Weights of a small transformer language model: width 64, untied embeddings.
Each number is 128 + 24 x the weight over its row's rms, rounded and kept within 0 to 255. Layers, rows and columns count from 0. Numbers have three digits each. The size before them is the row's rms in percent of the matrix's.

# down: layer 6 MLP down (transposed), 256x64, rms 0.125, rows 231-255, columns 0-63
# up: layer 6 MLP up, 256x64, rms 0.151, rows 232-255, columns 0-63
down231 079:138139098138113164128141144117128191164119150127096133143123123112104154123090135125120127115125099093127094139125139127122105196128118152131101095106143157147084163097159142123130168097153086
up232 105:131099127101136122124107151101128123106113147193108171146090148138137161128110103110125106123129108178138136086115151080149118111154130146120102117128064173127124153148137130092140120117163140
down232 103:091138112135172136118086134143158117107126128174100152135137119117139122118042156155165124133085122123156133143090136130133137120096116155125151117142119118140157131187096153135121119115129095
up233 095:078149144123093131117114162105110101181172138142154118158078102129144135104096123103119117104104138129093149121122134129159104106081114143127125143109168175127122102135110148131128148108167101
down233 098:110131153148170131154112132137138102105136143079136137137183127118121103094163180165116122162115126122126178102125144100115154130112113128049142115125107109105152139127112158146102133132109118
up234 068:121119112122167134133133117132071136138140159145142113099117122121112156130124118098172095108130176159137128152135120131158086112136139124152143176106122154146149124143143089058089095144103145
down234 082:127158143096107127146120160092134152159103144130087135122118111112103090130173122168118110150149104108112097162140163134104147195117117136101114082118155159096140137106124138129137165126151104
up235 094:119138179102118166143162087148119118124173142123112172133165139148131118124121081103166125112137132117114131116090108156157172143137147164153126157136128137128148168141148098148138131131108073
down235 085:169116126126117085138149129107143126110117117129152122099120103118186187091154162155137134159126149137169114136124156144121114114128102094112114108173120090079134105150135146149097105135093134
up236 108:160135134152134127121132126123104160141116142118142080134128144127044109170121116117133094134106149140148131116102127096143118137166132156117081148110094108113138168135075137102158150087114130
down236 089:114146085085104140073126096161171142107106142159126113138145134115141133082146130124102104096133116144104122146140095151144173137107150140134165079115156108119173101150161137128126144146139119
up237 085:146118116088086120126089173138166094120121146113118137152134136085121128113101115085132116109069110141117108128121135149106136104132110164141147151120128101136131145161136084070105109118168102
down237 077:136169099103076144115092172150156134148133182076086123128126126115106112140119101122167156138090137120144136170142156129108110112122137125127099102098140097159107123136124159134120154155120103
up238 078:105090151132145126143163109143065110132116147124137102117110146126128127144145124128132095140161120132103123136145085093103120119164157115129127105075117095127105121112089091103109118173075165
down238 079:130110105094117159124108122146121138172111106130096127127120162122104108140133157104148129119115132075167125143101112126177130143143149143128082095089094164166148158109120124120155184091131125
up239 108:084115145172133195126115146125153120108120143136121109138144180107119112124134119104117103121124092130116148113118165176156128152090172117149119156123100152139181148111152102113167134140131111
down239 103:162115162155099087132144139133088153140133114155129108123105105119116100147110094159139140145146077112094151112136105102162166149133160079163153142148083126170155138108119137118113121134141106
up240 119:110116144119090136137112126099115140169146144097118135143147158125149138104116147125139152121126129143158093176150135156095097138155144141141100118132181190117133096186104114103140136110166158
down240 085:144124075126133128040122189125137139131109118134173129163146145116183127127145102116144109100148103116113134139173114123134148139118164135137096114123098149086140133127135137136117138097113128
up241 102:101114124143133105097101137117141154091141147169150106132131132125115122182130112112149216109108152115183160105124103129139137141129135132113120157076119137136157161097114153122117135100124118
down241 096:137160139146072113114099134103186168104099117090139140166103156126097095098166115133139095132136122137107126125082159156113107140148110098132164126147139157123127151147112134150128116095159137
up242 067:105107138142071122156125129140137153073122121127115124120132174091129081154140145123099137133093139136115108150145174158143126126151130168128149127139133127098101127090107111168108187108143099
down242 090:148127121135169149126129133130122128206135149100139120133082113174116142150105123135160145116105122085142127116121104120122121154084129120125090103078121189099093114160151152131134120137128141
up243 110:115109104142098113118095111104069159142134110129085102177131150098100128146092146111105130174118126139097116153099138126148110111121105149155096109125122144116103148163113158118155170110112163
down243 091:118105106150116155114160160151064153135141140105116111100150156132085099100140116160161143101110130084115101082125118101124160103111160130138180132129146144137115170152148141118133100120140116
up244 081:096094159138126126120094095145095098120140139169093112079120120095133141130186119118127089106105110125125121146117139141154145099104163152116108140092149097103126111120090108068117118117115134
down244 074:101120129117144136156123145133112138149120135128097107119137146107119166134070095125104148152107120105089114149137151169153123158100084115120115081123146208142104128130129161126172116125152137
up245 074:119128128108125123057131070116092095149123130142118102131130097154171102121138088146079119128104126103134132149127171130162119114098106145118127133148172127120156133090134101138125149129177113
down245 083:115129140087113149158130136139166151147120160146108126117102143115099156134097124124118146148131105130127123124141115131131067157107100091150119070128111208125108162119138181099122134130121137
up246 101:113158110118145137135163090105102179143141136069126149134146113132083107172155127102116130132132160147116129074109126154148092131123141099079100122087121153117098154136114131114107130100112124
down246 095:126131149105136116144073116127101107089124118141163141121118115117091134113130147167154072111127135137122155136099089133154131107111148108144146143170100095134158110106162132149122138137127207
up247 093:137104135106161092116085157159084126105114138127142084140148092109113161107108155139089126138110129134108139147113101114161122131126147166126125192122096167178136134117148161143128137128091137
down247 090:116169180126100134122140117118152144133164088133148143103090088145124117109153090110115155123115140114125133174165150131108121114130128139175165090157125080095093134139160111134132123094114139
up248 126:136111120100153114116055102133122142142178112125108111085158135133140076131123119112140144116132126109124133120115122169106094141170135142153077163156121122153135105130131099123133132096102074
down248 140:134134143159151159126106089133139142120136095101161075105134102158059107139121132115137150113137120138159130134154136117093129153139148095151067177130137112158156103139150142140105106118109113
up249 095:132145106137104061141118134126108113107117175118159145134097150119132108123112051128115136124127140173145179100160133150111133177143167136128102117106113151113142112140128106112128123099138099
down249 093:133146145119117084088097095108129117107113162113162115114136097143116143127125137152110123133106148129132129134142139114148177167126119125127169167164134065094130126154149160113075107162112161
up250 110:157113116105161105142144145118129064145119119144118151175136137093093094082123149124114114142118105149130125156143084162099126111113129119092136140125135179125112169115124109132129093121179158
down250 112:113123110150128147116154132108108144142099121187080139120110114124133155154104128123082102119109143117139088135142067138154101130117115096130149128159155162147161115183139145170155100116117119
up251 122:144103111160147165145128082163119112139120133151155148147105116108165119115100139090071092130121107143094128109142115124068140130113149166137157124114080169123140137139152139113133155108096131
down251 116:110147091117138107139172172110145107106128129155117117117126143090171139103121127123078116134131113142137111093124126158061168106148091120113146117117119190112144115125158156134155145122143153
up252 105:105101113110096085141069101128144078126128130120155151122124129128098078132124143102152154134096120127122100138091123119126082119113135106124185136071109148147140103138133126108156103106127156
down252 088:154190129123177134122090149136135126147145131160105127117163146198110114134125126113138138089120133136094121127151138097132098115134122148197118112135117127134110087116148122115089117097091120
up253 081:115133091104109112125142109148082145104159163120113125149176149101146108120152095136132155119110131121127111125103159110122129113165124182143169145126159165150138130129083138100113145132105193
down253 093:156145118120118102141070137121177099138091118104122133111112112138133143174145106120147110161169154147115142190104126135099116104120095148132118120080136147133126118145144112126132157150155071
up254 071:160152124123119157141165109109107155119138103132134099135160170077144125113100170127099153127093128139146127146103111171120149134142169131117163155119118115129067139108115143125130107080160094
down254 083:135171112147150125139112116116163162138107115145128141151099120095114097137157107139135133132074157107156133127088107151105106122128116155076090133100115157113138132121152173120148180106166101
up255 099:123122117109164122119160126125131123095142155078143099176145119150178147108107158115077171128138146141115126118117138128142112106165138125125124091133079163137169137085149131158138150112136089
down255 096:115168111149109117099120117111134113135110129152107102145117141096095137110152144133184127111109101102129138147112164097111157137111141174081125123115184140118140130113126103133167185170131097